Weights of a small transformer language model.
Size: width 256, 2 heads of 128.
Training: a variant of Muon for these matrices, 772M tokens, 5447 steps.
Each number is 128 + 24 x the weight over its row's rms, rounded and kept within 0 to 255. Layers, rows and columns count from 0. Numbers have three digits each. The size before them is the row's rms in percent of the matrix's.

# up: layer 5 MLP up, 704x256, rms 0.293, rows 555-621, columns 64-127
# down: layer 5 MLP down (transposed), 704x256, rms 0.66, rows 555-621, columns 64-127
# gate: layer 5 MLP gate, 704x256, rms 0.249, rows 556-621, columns 64-127
up555 102:170112097141131086120148120132114121135095104076125139090150107146140123124138120131140128123144150157097140110088132147126152083133108171100128136096123132136083103086136134159139112076143111
down555 099:158156128159105122162101123099100144126155134110171090169088154112156141180156116108131131115144135134126108118153158107141163129136136141080109125151132122141136143141106105145145145083108125
gate556 095:149136122092093151144123145129102152115149125136151127128124135128152120127124094122073143058107099129123167137142132116135121128177109141113108164124125110091124096074084098110139125138117144
up556 098:110124127111140149157094133169181151159113140108111150138133116170152089137137120127115131115136086133165145140103142124120112081103157148059093118178098095095111131145181136146133110122173145
down556 101:122134100117098134148095129149137134178145143120148133100163139168107127112099108154121114081148144103153122144112146140119188109115096110100122161124117088146112107122121170125134145098125097
gate557 101:110146126117100129116126124112150138121128137156121164141112147166136157101146104147126145097089136141139126115118161140154131147129182087144150134178161121146118106136136141111123148097133083
up557 095:120145095125133130126165117131128152115102104199082153099141129146170132109125118131121149119107140141123109120122120150133189115100124146145163152150137126120105130151090149085107175138108093
down557 102:102109168114123127165109129132168137116108140118120079119135154166113148171125156145138128114135150147108096132131110141117116077168129115152086109076101093084142156157132146117103133101124138
gate558 097:136116103108130141164160176124144132091106142155132128144131130111166106124164155110121123128143099130100071121107112129155094100155157111092134121112128171095136107159107096132134099126130111
up558 107:108105104124123156144173155122109174076104154119119120121081164130129125131115105124127105106144117139132128127093128154133113107123158137123140129089153169135105150154076114141139120120117127
down558 101:120127126161114129122081111109103088120128053131118130125105103119125137125139125134164139098143112129156103127134139151131095119107164126093133110127135104117147143114103124145139110097128139
gate559 108:151130150111154126116094111128098143060150127115104122123125090107111111118166181120167150174138151153152137138102150170136089114154113122121117099145084130139155115155140129166104117151089153
up559 109:184140113125123097134137113127120124152112108136151143127141135126081136122101136090138144134104162052176103083092127122136130134159129129132136136133132123110085113122088105105164137119131103
down559 104:120159141127090105126167115131124096133127139148117157103142097167152114176123127123142153111124140116151118132141131118166182153118139083105177141102149074129124113141107115112141117147145107
gate560 104:143148079117108109136125120104167139128161113123112115108148124127119112100131153128096115110144103108121161109144077152115149117116104111100097110098132144136119119082154097132110144155154158
up560 103:093112139157159130133143102124101114159129113173175156124153078117136125157171160083142143115133122126114084119129148157155091093137127106125107135111114120101155084151167189132187084126107123
down560 105:103100107104140132091128131135130144159146160153151099098171127135121128134094120113168128059148148163121126131153137164156123125148153140107111094107136150117128105100140165141122117173130119
gate561 105:126100124138085135148143085096111125096148155165132114137166138185090105136105132123111153134138119149125122147138134134129117125184068126102151104139074146116153122137127113110152118150087147
up561 102:101143129144099137116138114072109151134109118122125178118151116164133193095147104115134125142173108124136117128121146120116133124121117152109144123141135086100146123097121109122092163122164118
down561 104:127121137145098128100130131122104149158141102128098132140115109106161145140131109118114135159133148139115101129126098104114086129092179109123146161101148122118155130107133166114103091125163114
gate562 097:115154147108143126100161101117125129113104091117158110125123151140125150135126149111132140145170167156150118148138134140109113127142120134150160112143145138123105124113149147137120123130067121
up562 098:122148114123089145100104144125155115114163090145116147132121130131108148156113132184114140139113148122094158074116118182094156090128141084137107132150093165174109113130143109115134162127107133
down562 103:122095152084120103110130148087155130114129095114188108127104200148156153109143149176138143152153123105145137121139160098151100125119127121117114118138131113104160129114118080096145152135110125
gate563 102:143139123084110112131109136108159046080070174147146151130150126159101114097171129133110123134105137133121129107079155123113091128121098117098121143161120137122147130159098125114135133113131109
up563 088:145148116128126105131132134090095111129100097108125139146093101138113113119131147112161152114076154174088143105083109113130125205112147114135090105113189143090136157122143118112127152124130133
down563 097:119099102145129149129141128135129105131147116135093168142125122131090133136174133083175118114084094128084135144120130123124093121043120120169133104161160148152144166114130129135118110150132119
gate564 096:094153199138172122160124146145171123139153135145174143138155139131127150142133126129164120129143173146089105167075153185114139110157104063156114112147105095135157103085142106156168157106110163
up564 101:132098095153138159100081149109083156161162100127079168098131106109177140156140140117114103165124123132166143127077106132147099115104133138145133147128141118122096118175154114145108142083103127
down564 101:125173138114131111139124147130119101113125139175112118128147160142134065137132111137139140122148140160047107109121150139128142157155146103109154122169153105115146135083120109105120158116160099
gate565 098:144093124139114148150102140158114175153147080118101120137123137152149160151168191130096169132124149129136142131102165145131169160092162109142123102181108146130121130145126112154102158105118121
up565 096:090100153078110161168149157110079088124117125109158177149156155168145118128103130090144116106095109119172090074135126149134111099161132106113116108124142094092120166170155125079160101124105113
down565 098:171116072133112113152135118107091148122127141150089088081145096132133126124126121105111103129089123108134131122156137063136130122104131130114141112128116149103150137092135130129115085135163127
gate566 087:179121138085155134161137126129159151142123140145149160179143134107120145124127088116122126138106116135140135139134100122143113110159160148143134145095099117134142094105125122168159107101100099
up566 093:110091128158099148154120094182149167167142108155190129137161116099169134112077148126107167081100151105140120134166140152092106117162126124124126125106109157083116135100142147139125122134122146
down566 099:085142125144107142097137164118118097102132128097103091099105123154125136151135141114162090137171143149115164105097139124137146125101130136114111135152142147112144132159083117119083135122158151
gate567 099:117086104091120150093136133096142164107093107085140186137091099133124168114101134134173101098139108166081110148129101094127124119156144119158148116165032132155137139116111109107175136110126137
up567 093:119176106118102142067127082143125156174094117126121175106186156129137114152108162149130115089119111121135141156116074106120147083100106168111126133136108125134116181106108121153137161067149119
down567 096:091139106122110124121121122162149117132129143092145135076069092133108128115124159114121163166137123151154129162122118102135118101128143102155163147122151149113157138175139140116134180168066149
gate568 098:114115127128104125139127164131093187072126147147099163103164136104124143131129117108138194172166130168093147159173111111170125159120155184097127120130090140119130103149119150134101131117152168
up568 102:101139164134130114117153157171110119131134078130080113164124127131113101123156118130067181148145140115108142133085152130155129082127122145132171152147143114137131115095103113094124126162130115
down568 102:120128197119088097147124166139146107141144105126127151125124151157082139124139102099066144119149103114130128088135117132125116122124125118135162164142154101111121118157127128088143091133155127
gate569 107:159137138121126118128141133127110137158125157122105145130123130136102113097089128120111152131139177113138127140140125119120151129151147134098070154105138164145122157120120145134139153138113137
up569 102:130117098097104101097156127115095107121132144133113146140147126176102110127096122107132093108157101118097098087158139139101157165159155131139154135134129103144113138127139118118119131097123138
down569 105:158119115129131148137132112121128166163155115132145091120130122122122106082073111089135088116142099123147118080115111139108128109160149116114089124120140163076155173127104131152147123128136128
gate570 105:084153117116126096093132092159101125144121145145103141120138185144153161129147152124103174144097138126112141183132135131151150146105137126158141148135156121133153125176136098120131125089164134
up570 095:142094124115174114116122171114160120126116115105137150171136137130101142160105116123124075184158120107122108146125139130180109105099108157138121091160110089151097150132116144154120161150103116
down570 097:099143121179119156115131153122127122208093082124085137137163169134111126146146098128113098105107158118131151134147125146149118143125091145136127147132178130133123104149120099139113099118121134
gate571 096:074093131126123140108107117104130125151179169128108106098119109187101147135172166145098111152143162151094107157121158116140092140115108145112079132158114175113146089154146128166139147130119150
up571 100:148106103125119139127142104129093175138136140132198110144126104168110108099137089131103144090172082163102144131133137093153144121149127118103157135151115149107126156119143173115144128083151171
down571 099:172139121106144096133118087092140122104148092122113134187145120117129103140151149155154123108128119111148115146151119124128118123147084098112172145111123062117138145087140105084098158114119147
gate572 111:108143117094125147153147157158101142121153144115130119145123099065137134104208119103149101115123145112118130154107136131140145136110137138119114116122171129103114090117134142162112121069095056
up572 106:116095122153132076128087137096138098115134120128139134146157144118098083093080119153154141163142104125154127125122113125151118107109130124133143140102140091172111138148129143111088173116122092
down572 104:138083196128136085135070081145126138101131090088132154170121143112130132126124132120107114147127113125167159130128147113147097150110097110130158167139114098150159120136129131099109157143135141
gate573 112:121131167106110116160126146100189122137111166131095148173102084107102142130121070069095134138153135090108138155156159130136153133142133156146156114099127141133136108151130110104091107072122128
up573 112:125162164118116152142122159118163096143132155128108126153135133126124129099131121087115151128123114140123124133111160140156166115137103146123149140100167118114137131079124135089094102127132136
down573 111:158124141105138150114112164080113074126157152133141114143113136143128116120122127127147125150125058107162137090124142132174163127120110092099153154106150124131169091106119151156101120111113132
gate574 099:120140085114097104142166058075119145106108111113144156126130121121154124105083096127092096118123096138146135137142096146102113089134106105142125111131117101089147159140116114120147147141164124
up574 105:183126128153113125126091123083141163080147131158168109154170143150109102114127157122111104156120145111097130128163167139174095170097100103118090115121109102150095127138202126204122121133139133
down574 103:106135127162145166190174124158094169131169157123084089152104147127104128154108144136095168139172079083104090125120107106093151099153111155144134130128114168169182116111124106143094132135090145
gate575 099:119112130107162137135142138158143153085141088119140102111086132081133134167128123149094112121133139148124098106133148151135114147106147171126116119107090171150116141144120121127120138159163096
up575 097:096103142132125104122142128155108117104126141112145148095136139136143109128136125132154074143144106163161154119102145132127115136140138105171132142124133118164072144111100205155110140133127115
down575 099:151100137143116097115130158119147144126139151102092157157120189153093130125157142150139135128144146109083132158116156113104161132112102089124163105135132168127137131093104120109104125118133126
gate576 102:113119137130172082101165093144085122126113126133133107095124118172164109092114131155163153119104183099050113179109114134163146143078169094130124117143155138151115127074090138081106077135101135
up576 096:131165153113082142121116127128180147173122082130157139102171097161127113125122114123118145123142130141128134114130148082120140170178128115122106116158084101148143088100141155152134145098168114
down576 098:144152097092098136114143100134128110146123139088168170130125077152117096107135110061135148092184135147180169125090112084120103121158097090152138150122100146150114120133159133142107144139107138
gate577 090:058150167100131123147151127147133147142115117108128155165161149143118139136135104106153128169161134114075096104127155136131117145124079137130135172159165118147159092100143102133131162099143141
up577 091:139114107099124135116159143096077135137114148110159133138132116099138158167103135164128126159130119067134171127103141133133158126123131115139119083123187133136127188143151138137113110115126091
down577 095:107154107138112114148172155102113129155105107148104133128120131132135118131182119144100112148156123143099110046124107154134105141122116126120160171147141116167144079158162103173149106103104148
gate578 103:118116150115131119108123120161109138116170144109116109132120138142141148112129112064120128112105114079113133111136119135136118097153118113120100111124109127092098140155129118101108107163127141
up578 099:110127124137144133130139127122153136112131134085171198128118150135113155099064154085135136134144174107086134141130111091132162156121148070141094125137129112116140145153117156135066152146136120
down578 103:076145157123114136099103100128134133128127136153125175117104090125158150094132152078124117167140152114115072178093152137128145123105086180147100136139112129109140125147134144129120155132069123
gate579 097:092140123137089199081118120140100122134108129137108153146081149111084132095125172100130156119139163094138153106140110177097121086109112151108154125174137123133132135102145112108123121093091128
up579 100:173107180129160125127168128116145075174154145121162123142104154127101115103118120104173108103116128183162144115141124116121124128145131113110176148171134119095112155108152153150139105135116140
down579 097:098134096122145147107132100136145178111146182094127115106118162178091162094091133119179160124172137115166062123105110116121161108119144119177145111121122092134167127117075105111143138111093136
gate580 107:133128158112130123135101132147145140148118104168131152172170093122110116114117120126149097122098115123112088093112137081162144098156094137127141156121133132133171106124127126136108138158130170
up580 107:124187106106126108133115089138143154150142159101143102176139087111113127101131142158153124090141093130128123129131152097143105153165087105153163150146105125137152162128088137104123124070160130
down580 106:127140131155142139121107107099099116156142106089125090153115144108143114147177100161098083121146123108105103152149137127139150154088124175128146133088123131099126104107139088135154145118141169
gate581 101:145120136124156113097096146144145094163144100143132195137132125085143175177148090170100103160138126118101155113140120090135158136129103143108156095128143152114159103131177137139109099141136132
up581 097:138141149133157185146097110129128112093136101122111109132127087101171132104084137146120150108148113045133131100137175159130161144096115132083131106160137129111148167126147164150138118126090133
down581 097:135189158124146127162112126095190119127084134157121165081111156118117119146119129089138123178146122120121166127097110150146123113119154101106123122141116154110146132114165143142108096129103134
gate582 118:167143115141162141121131106084084140163093138110176128142116151145116138144158110130134104123094126118105091156085129149076123121148129130123149149153130132108141129144155167150123123148138154
up582 112:126103132130086106110138119128135138098167145120104107139145138146120124145094130122092122134205102137119088132141125118149123121124146143121076098133104130107136136114096120123132159118140094
down582 106:089142127117106132136123102150128138077162132179145166082112065137167151124126138118108138127111106123158139106152127133149123158099163158126127133136140137131101135095113083118115093157137135
gate583 096:162133132139162143126156136169151125120121104134134132115142151126106140095145086119123159155138120160105116142114107123154132121112141120133157123129117098152165134160111071153121103134107135
up583 095:135119104117137128157121150117114124070174127118121122142115118082168112121125161150120128106106134135122144127110129125113135104150082116130085130094155131158153144076059164174172129128100079
down583 097:151112130122100130115128153133108113186105112083131143138098075129162121144106134143115114126122140134112170064140144088120083140150050119068162137127107107141127124126153185153101103113109129
gate584 094:144142113112136149143138117139088183125135128155143117098098124129144122091103114090136116180145147131131142146167112111097147145088108108134142142122135164113113110112124115132091161140145109
up584 097:108159152107137141081106118165122115102142139135120146130130133110153157152151123132129109121144151125147163104115109119110150134130116119131136146097167109133102147103150142145128118126119112
down584 099:134144141168145137131155157125156084139117171152118174162104113161142136156147158122124140134123103136128125124145137139122111118148152140145153149119092143168141093122096128154106133136156110
gate585 108:131107149135123162127091155146093145144084154149135117118091117086123119159162160139173091109132127159102165155127112135150116126166117124137152115117128127138157170168117147079133093153120156
up585 107:146129164155194124148135140111126111139112156126153142096059129118075138126132102118103071095141117103102105106106135114142105133153119153111122124172178159132129088146123097165140153135113147
down585 100:170111148136111169140115133133126150138076109139097090111119097105073097170111152110159104156139123131095178173123083120159164121091126128155170079092094144129150133159106131086130113164108129
gate586 089:143095149139134126109140063126134143128102143110085143174117126129157187123160127135130119198135082133136125110116111167141133104091133120162124097082114143123156156144146145106138117116124128
up586 092:122167119133080116108190120164100096127139100179208141157150171146110130144136158139102140113150140155148158124126167138148102136179108111149144140108150143108103094173077109146133107110165124
down586 093:174164120106111130144106129125136156144136141076151109076101135109109141124157150143096130118072158117102100128137080102179137158104168149130134141101139135141169145151172115101134118140104086
gate587 110:111113103161122169122136070149126131124146083142165104129159161151141127134137126099137130134154122151159170109085139127117130116162142114143167119124171123119147102156129134138150106169116137
up587 111:142127125106138151141114101132174141142111129082099121154138113092199155124125089180158131143156144096103135116128142124141117092126144099142144128135116161142131154138131127103130139125114105
down587 108:140128130109091084130110141113197155134103139111111155101115170109130167109125094111173112115151141116093158130151114099144141124152104102125120123169136145142153153078092152123110133123149094
gate588 095:121111138132130103113102143111164124138148187140137148143113179131115139113157142164144087139134096144110133152114152144154152136095134126141122149156173102085096183129103137142061124169138123
up588 093:149094140156095108144119107125129073134173115108135105115151152145098142114133129141122099109087089137142119114111110105147120139114140120144205143161133133145137154115125112091147125160158094
down588 096:110135129123079156157117145121128102167116114116142126129116124150115170173156155159132118138144129114164103093127139136095169131148117114137172117114111119156140139119168090123183127128123136
gate589 095:068133131167121153100106119153127154124119130141149142140140132122128148174123114170172141089116115120137166153136106113128094174120113173100143166147141138099165157154135123088151129153127078
up589 094:134174130127079148094135138085132102149114133118117082156119120143125091110152132130108186133131125146127067084186133160122126111159115087128120150111098129129150128094135151093136114131112146
down589 099:117149135148162146138110166138140124103100093160136162111137101132138103158104107121176130095116119135129128178122115120127187151103134128117108127136123163094169160112158096134146106134091109
gate590 100:116164125124120133156199117103162143138148141130134138116110113160106134131124124127110123173106152098135110137135114172101120082123142106117127152154137175138099123170149132148109122140145151
up590 099:119154096134100114124119162102119092081077149130128122140078138124096185128095126113141172071165120122134121121134119126167130123102183186137150167159116121146120120145106161142151105122118132
down590 102:125051154101128157093124100142069142123137135121157180151090116149098143166091161147113121147141148107108131142125104129122123126121104151164118107070119114110156169115152095135135113129130115
gate591 099:173121143108171126150099123150122117165141157131156080094130122143167123119124081130098095131107124090123119145132167164126148095137126103113138152129096181159138101093084146127118108130134125
up591 095:185128089112078135102138154145125123129122124111108111163164143100106130121138125145116110106122117151148092106135092097091123115115102153100184116117187121140128153144117129124111157130135112
down591 097:145127110091117149183120119123116075135122125079126116126138124163159151112090133145120121108139130095147101144140167118167128146161163123144113082080145151112111156140115145088109083125134130
gate592 109:144107106129088123141102149105091124123099104098193113126098133146137150115123118155110134133146097127092149108117091130084113094115070147149212114129102104129121108120144148142094095132134089
up592 105:159095155107098142086175164161152172103133155134121153153153147079107111096123092130164133145162126142157180098103096116147152118164104130112150131122138116118123070107107130141136147143099059
down592 102:170152102108095132148125121199088134066181120127146155124099122138103135105098081137103136136113140178123137108118096135114126125142123123105145188113118162148149156128083112145148103093171106
gate593 090:157103116111090099084154144160120151159132116144112123173147122131114124112133108150115173108092171105159132166140136097150128147072150125083156130129064135129128111104126131132145117112162152
up593 089:085105137164131115108126115091117135128103116137136151109105137123092108107135122120085142127104105148165207128104148155118121101128138182138130175090167150155130102105128125121121151143119142
down593 087:126108106105093105099115091101144109099146162105115138131160100126123132151169123159101105114134105174079121148100116135095181131132101130138119069117120121168119127115118134099098108137150107
gate594 097:129123107166156079145158159139143114121157123105097146140148150120136146150102148077139138133136116112169113123122132158102116155152126122118135158170211109117128100129119097119135114136115124
up594 102:126158099089129149117131100137098095123100124118133157176094109136102104144143151120118109130095090188136113110127117119096110163132119171140164131101141132111149095112109155092088121109132160
down594 101:112104117101107170147154136122172065131160113154150112125094083118162114136139140143111151113114094117152106131119156125111149145113161158104142127141131111128088093126109106109153126142126116
gate595 104:146112116155178097132118120115089105157128112104148143155135118128100148150115089150117108116119145171162126108117124139103178109132139166095137108149145148110130082119107123132121130138154121
up595 101:107152164105163094119115132130133105119095131136120101177137135134122149095114142172123136142141095114102113150191130112139149124111128120115133125102112119136086137134110123183108145133121112
down595 104:109149109113147097091099156138135118072139106154124094157115136153108141143121160111129130125090101152166131081123123151138155168116136131123152060128126104166098151090155141121127115141142170
gate596 089:104130090142138113110131137123159138125152183092142105167175142095094115144110120121143104086126154108098121092087116080132129111135112152147116103183122156135138118124164130112120175122128104
up596 092:160069065148123127148150136136161140137149132082117122123128124124114112098147138179149116086122140150139133129114131094082126099145099126155135093164104092110145107126154116121103154122131125
down596 094:142197099129123164111101130119100130098138116149122112159143133123102109113086117088140129196115129097122099110158068128175196183143155152134091135080151165133130142154126141131132114146113145
gate597 099:174133116127166126160088124127163121108119089115157080118110103125124153154119116156090144106100123189149154130139138112119121112137124120104105114083099106152148146111122127144099137096079150
up597 107:105155144109128145169136153091122147147136155123119138146134105143106131140129142145148121126162134107129086148131136122111126116160127118160142143087130111144113149156147116148096132122145042
down597 101:106130079144125132178102133130085133101177133134147144103137102169142148139157118128097089146157144082150142167123167146110112097139111097133105139128128115109116180162135125118107096124134106
gate598 097:146143129114152182118135139135103124175142118151134136125088122157163100117144145178094112087105131184153109131145139115145158127140157173095141135115148147129116139171128125134119120110121109
up598 097:165163141142098171124096107110114144162111073147129132127132121109120133127147141128120112133101122098166131128160144125120099149148138102174127118119063119089124111134177131138082177094095121
down598 098:126143154138093139131124093155128120122123143129093094134110115084139122123138119146118099106127164080124143129171109096118117153153098128150162138137153162145139140130118205131118147117141120
gate599 108:171075099091126097128165101130117132115145136119177110121108148147134148127099124156124110096127091124112155083093156138110096142107086141111145105105125149108099144131074114133124102117175157
up599 104:125101086156124180111132158144154114183131137131129151129099144145144111149126109125118114138137164127131125122147159091066151135116141106110120149140103105136112127131157126132129115131168168
down599 103:153147092139160172121110106129135122138126121113120130128161140155075157140112073149116108170106136151154130147125138107122148181115144125094170127174100122117100130165101136092155091136104133
gate600 093:097062123141122164117146129127118116104141162094136098097136121104147094141146171138116180127097121187170166139123125129130171138133109068118106141132124099097096127107174164114129140136128141
up600 093:141138061139146132162123147082112115126060143119125122145086125082132142105168136155173179087109111169151153152140114136107140132117119154107133136116139147143130147141138099133149144148125105
down600 096:102146131129110155105116108132145125125108125128087109116146131135120104151126119137162116094082081070141139145173139152111137097144114141134123134114124146112220095125130116150123124138140132
gate601 099:127106131139137140104132087093111138113115144126105152148121113145075127148103086118104122142156133114142098099095060129093186127112110127184146161102114103125150105128187133105090139146147143
up601 091:160075139154177134140117141119089104130094132113135167162154138134103120117127125121122148102159116109126166100119089138155157093141155114140102087145153111109161129162159149126141167155131142
down601 097:152130160167122131106127165176077126135152114154086129098125099171122114114111130091134121144171160116097145123126152126117129149168127135058172125163092117170112137151134129096107116134185087
gate602 099:125111142111144169122108179141169123146104101108146083115117119154074123142160114141097166147089114150124114124143086158135092137121165082120097130120124161096091090140115183154127098124141078
up602 100:117119095126107147158123116120158169169122096155113066069117095141125137118156126097121117126109177104104148114145096140156123116148119099131107122117117091119099162087136114091107141111145157
down602 099:123147127138101063111141143152173119131117094146133128125116166151138163142167080050128119159105087119142122105137143168082133093139140105115132130129142180131170097118121160098151135083105124
gate603 092:088149139133135093116183165122102103125121108099101179154132143142134152127154100118100120107143117127108111121126141123131057085109124148115159152129132164204147116116113118133181128129131146
up603 090:168116133123153147098067108104103126125118131114202107105152118117152128094114137109152109144126123123160132155120115132141184119148136137169132125120094143113129166163104152106119135109083137
down603 094:107093140134138120137170122091122135131155118105074150147092145155089131115117124124111119118111098118120120129111105137137073116099079133118127126163135109186127103120148089138150100104136131
gate604 098:111163121094125134086161084116144184126150099127152167067125129128090149103116162148120120060101121121126168167126119115123117132131119120123113126131132102122140076122078101136117094149147157
up604 100:093154118127116102097116112114100107094105092144146147134144108129108146102132130106166089079131100118120143154146087139145117096148148125107140134140113123135126136107113075117139116148130120
down604 097:104157156148136095162136113113117110106131142163155133154113146140092137109097116117167129145181117113105116138123095149113100078182113097167078107095117163149135108114111121146078135156154111
gate605 089:104145090121130157095093115130119155135117112123135120144108163103142131114099110139096108112156148144153117115074136100121162140137108108143212153129192088161097149112146110178107156148099130
up605 093:128142104089092106140129134142136158141119099169134158153159079127144135108100118100119175183131084146092098115103159129133094114130112081098161073165158126131130097150101127152134115115143107
down605 097:161136108149134098165166137106129101121070169103144134112158121133086146119144144130119136101151126135179164128157114175117144145147094171127117107126103154178126103113122118116138132071103123
gate606 100:117121155097128134148174105127169151137132100137111080106151090140143129142108178137142093118180085145144076080124104107115133131145135119109148132152161160100128140128159149163171150139098160
up606 098:138126120106132153126112156115147120128093105157153129108103093116120143111138099139099139156121179125082155107126154160106158100120126112129151144134114142099151137114099120085101125145125131
down606 097:117114101150115095195103071101102131114143146114156108101122130129090125120126117067118160142101159130118129136142147115169110134130133120116131142096126143130141146104142094117151116138137109
gate607 103:088118136088107117087121141131130147170138172126117123159090098153158095113161124191144117136141143181141088148130096144153162134089114120124116153138108136116167134151108160103127109152059088
up607 100:115133170171140125114147110132167157111111114151144095088098151155160102171130147088122094096137102135141140134122106160163117137116136131138145124133146084136108105128114080126111136128149139
down607 102:112119157122137138141107115119125140151118156105102126100100137149110125171156120125127134136117120129140130109112119167088158154117105149109128139146117146106151143185095072128100135096128106
gate608 096:141125095080119094129123171111100123105127128138110165166149108140146142150125164175122128126128152138112097158099141128092117064154111146084131146182099168079094122130126163119140109153157168
up608 095:158140113133152129152126139099136136058110132150155119170134126116120110085109126116132119116136149157159164124100131122132145157128131171130169156158137153157136141139128135112139125103156107
down608 102:146145071129143127126104091106084155204138142118151146135171159085135102126124114116142136097125086112172144117136073164163105141128113116175202157070092105104163199143095108119129132147148108
gate609 103:131094138073164117087140108141115113097079145159177143152165110137125128129140144127102103111150121118091136130136174138137127142141127132122135130130140119123086117105128150123159105124121132
up609 120:124115115155123097140148123145134124117171137129128134091103137128134110149119137137116134122071151181116127100138118142121159121132155118144144126110090139149142144137143077125120113093115096
down609 110:074134131141146157139127127129155103140089148114066104116121144126150112160139107135164151147134130124159144099102125123159118123082120142143117128187135112143143176114148148051148104114134140
gate610 098:113145152149141102131148113106142115082148100106114161146092161164120132156118117113106121158125114113135112086121136093160158123082093140145137086137135126091101125123091153122132120114196125
up610 097:145153120148130176154110141113113149110123156142097128132135126147152104116116094145095129106110087098170113093105120151160130125150180148103178136087120148095095131074100142119135146141134150
down610 100:077102159149108101121131149123138113114135115127095182112159082129178118095149126124188147137131109141125114142115111160121100179106144118093144145143130143113161136096152135144073116093123094
gate611 102:134121126109124125136134087140166174131111182118107130115135125107154149131124137109126118127139086151137133186142095117139196125147115111141119133126099146161130134113108135149111108141161143
up611 109:119107135153185115132110171087132109120113138137141107156136109136098111133133083163151136079132092126156147117089112153110184173117125143134174123128111109133163136094099150107167101089130086
down611 108:067084120139140116122092113112111118134093123108119107125167142092123131118116162132175125118122145113116120103132143140093130117105146097148075089098082125088099121118110078159145081165121156
gate612 108:164158158121122110122149150126134098068135142104141110125108084101119136097107156131082155115095116117098110125074131145122145146137146145137107092115156155115111152203113152096107119119107112
up612 105:139146166118126141110105098205138108146139163113127151155133123153143156131145127121128093109162104115100155104145158124110111094181135127124105120114138111148175127108151163113110112102135054
down612 108:107114165124128082129135082141109097188128106123128140107138130124102114161195115106133132111128155113109141124166136178122149123158134163187154123093144097139136150125124147143107128153097155
gate613 099:153155178138110181136146106143131072116090158129113134144102079111122070132168155155120133147112137147112127145115102102111141175105137094148157137134123130107114139157121134135111088131122126
up613 103:108135165128121145138125148121137112135081115119103134143112096141113063135146117133129178159106135136097172139118111096102138128111101104122143093128127127100116146139112186154165068138132117
down613 101:130131152130112145132085165139130103111124099140082139146142110153122112154126118109135152169168074137107131132145132085131181135140125054126136101120127118144104123148127137118092101135067162
gate614 102:135151100101153152153147126149153153095117133099154119159094133109113206146116171108147153098113124117137097111167143142131135103132145119117107141151095106120154117130165127101108054141165127
up614 100:165104132145135128177085137134163114105089130168128120143182141114113160153109108154169166070120143089138083096143153153141164106122174142116101127111115158103065090181156101102135080144109132
down614 101:137154099136161146108128122139161152165084126138116111140123092087144122117134112129153117137111139132088121108128102122165097099125128093134140092110114093113178139108156091118138157149078153
gate615 095:140151132135152104095169123131102124171151165161125172130113155119089125136130132117114113148124123160145109144114186151090129169138125181126128090119160145121120082144132141143131077119139160
up615 102:116098125134155096126128103161104127125100120128122107130137150132082140136088136171134131121108104136137116126164159165096125140108139147180098134141153188109157127103145101123140108116158151
down615 102:123114141137112101133144127137129102109115115096096138143120117132143086143151109121140088126083190111145155146169101197113105134141133131139100193134071155131125110162115122094174077155170112
gate616 096:160090140099114122133158148105135155142123128128122145108104146120140126115114125100079169136126094136126141131121089107118148132146108132149176147120127133103137104110094154118110114119136108
up616 100:174121152129132110096111124144150157112109144126162117151137176136115127162157164107157172122088096089099130178148124113140117145139111136114090138110134100127153120131123126110115107108168106
down616 100:099086145128120140168139095130129079129140159142117107124117151134132125102172190118109128117158137112147166097112160178086113117137151130084144103082107107109156127147114089155138106110142123
gate617 094:132116140162130162141096151110110107128145087110164093096087123088075112156132146127134118111105152101137119112163130126134111091132121172120137095110152160117110135129115150140156162165110126
up617 090:164134140069129108118152107124109151150142128135131148130148126159136100135138118107149074138126090118111146119139102131133156131105120148107142160116131152131123090098108132151130159151122117
down617 093:147149146153131130165139127119148128105134088144169118166118115115095105138173118112118148119146139085103156151146122116141097141133102126093132127127108188132101121143120112163093128130129179
gate618 095:106143145115113129163107086111150137138138121094130137083106152129140137079144118130138116131068130138158182156088138149146103142176108117120156106118108143143112118160147118127111121095160103
up618 093:124129154136176126137137122155134119121110153188127137108147080173103116124139155152109117122163138157130145124160115123108124100048105166123103181135154119092107100104149128169117085113119119
down618 089:111140131141164116152116157157123118135130117175129097118137115159103087136170155102123176084168110142130148127166132107120129148113082145117115139124198155110126092141091094154187055113107131
gate619 102:161139085147142100140139113105115130135126097136104126138165119148150151116132092095078174097104152099118089155123113141100139132181145176083117167150110093124131159107132125164120116156157147
up619 097:090110079117178106144102112088105140114093114129111133140123152096092157097135152139133132142102153129154144105155119137121123134132128128134149133090096126140100156114107128132059134123135138
down619 095:111131085146160114113094122134126108138139124181130140162108142087138124122151098092128134086128160093142130132116089171120169112098111188112156143126146151100173110163119132123155107139140160
gate620 093:104190108104118150150147150140147190121131145182128114156154144130131122093148179146119132129149119166132153090080180115139105102103154109127109124130131121154140113126128142154145129184192111
up620 096:120119158104131151114126117097133125137121094136129115101189094118109129144135141109120105136147161103127131133134153148078146160185126135148124106137182152089157123184124154104068171100078111
down620 090:123060119170142143111147113107128147165127118111107105094149107147136133118132118164113164138103172152096140186131081122170128120131089117099153100104117127138130105099113163118129099122129139
gate621 090:107137123177164172130126140123145092143146133164114165115129084103129125127074136115084122161151115139116126097160133145146125092123148088116115070095174098123090114141124138113154186111132132
up621 096:143151150095108064077141126133105101168104128166097109161150123127115148150103149122082161144156107089144142141128146161144095132140105142136142182162109119099162162117099132132112115132129132
down621 094:119120097126174145137136103126127202069119116107143134123120103124146167125134131134149091159106127111136105158069119149091149125138118196119143106130109125142125096159165133108102086130118100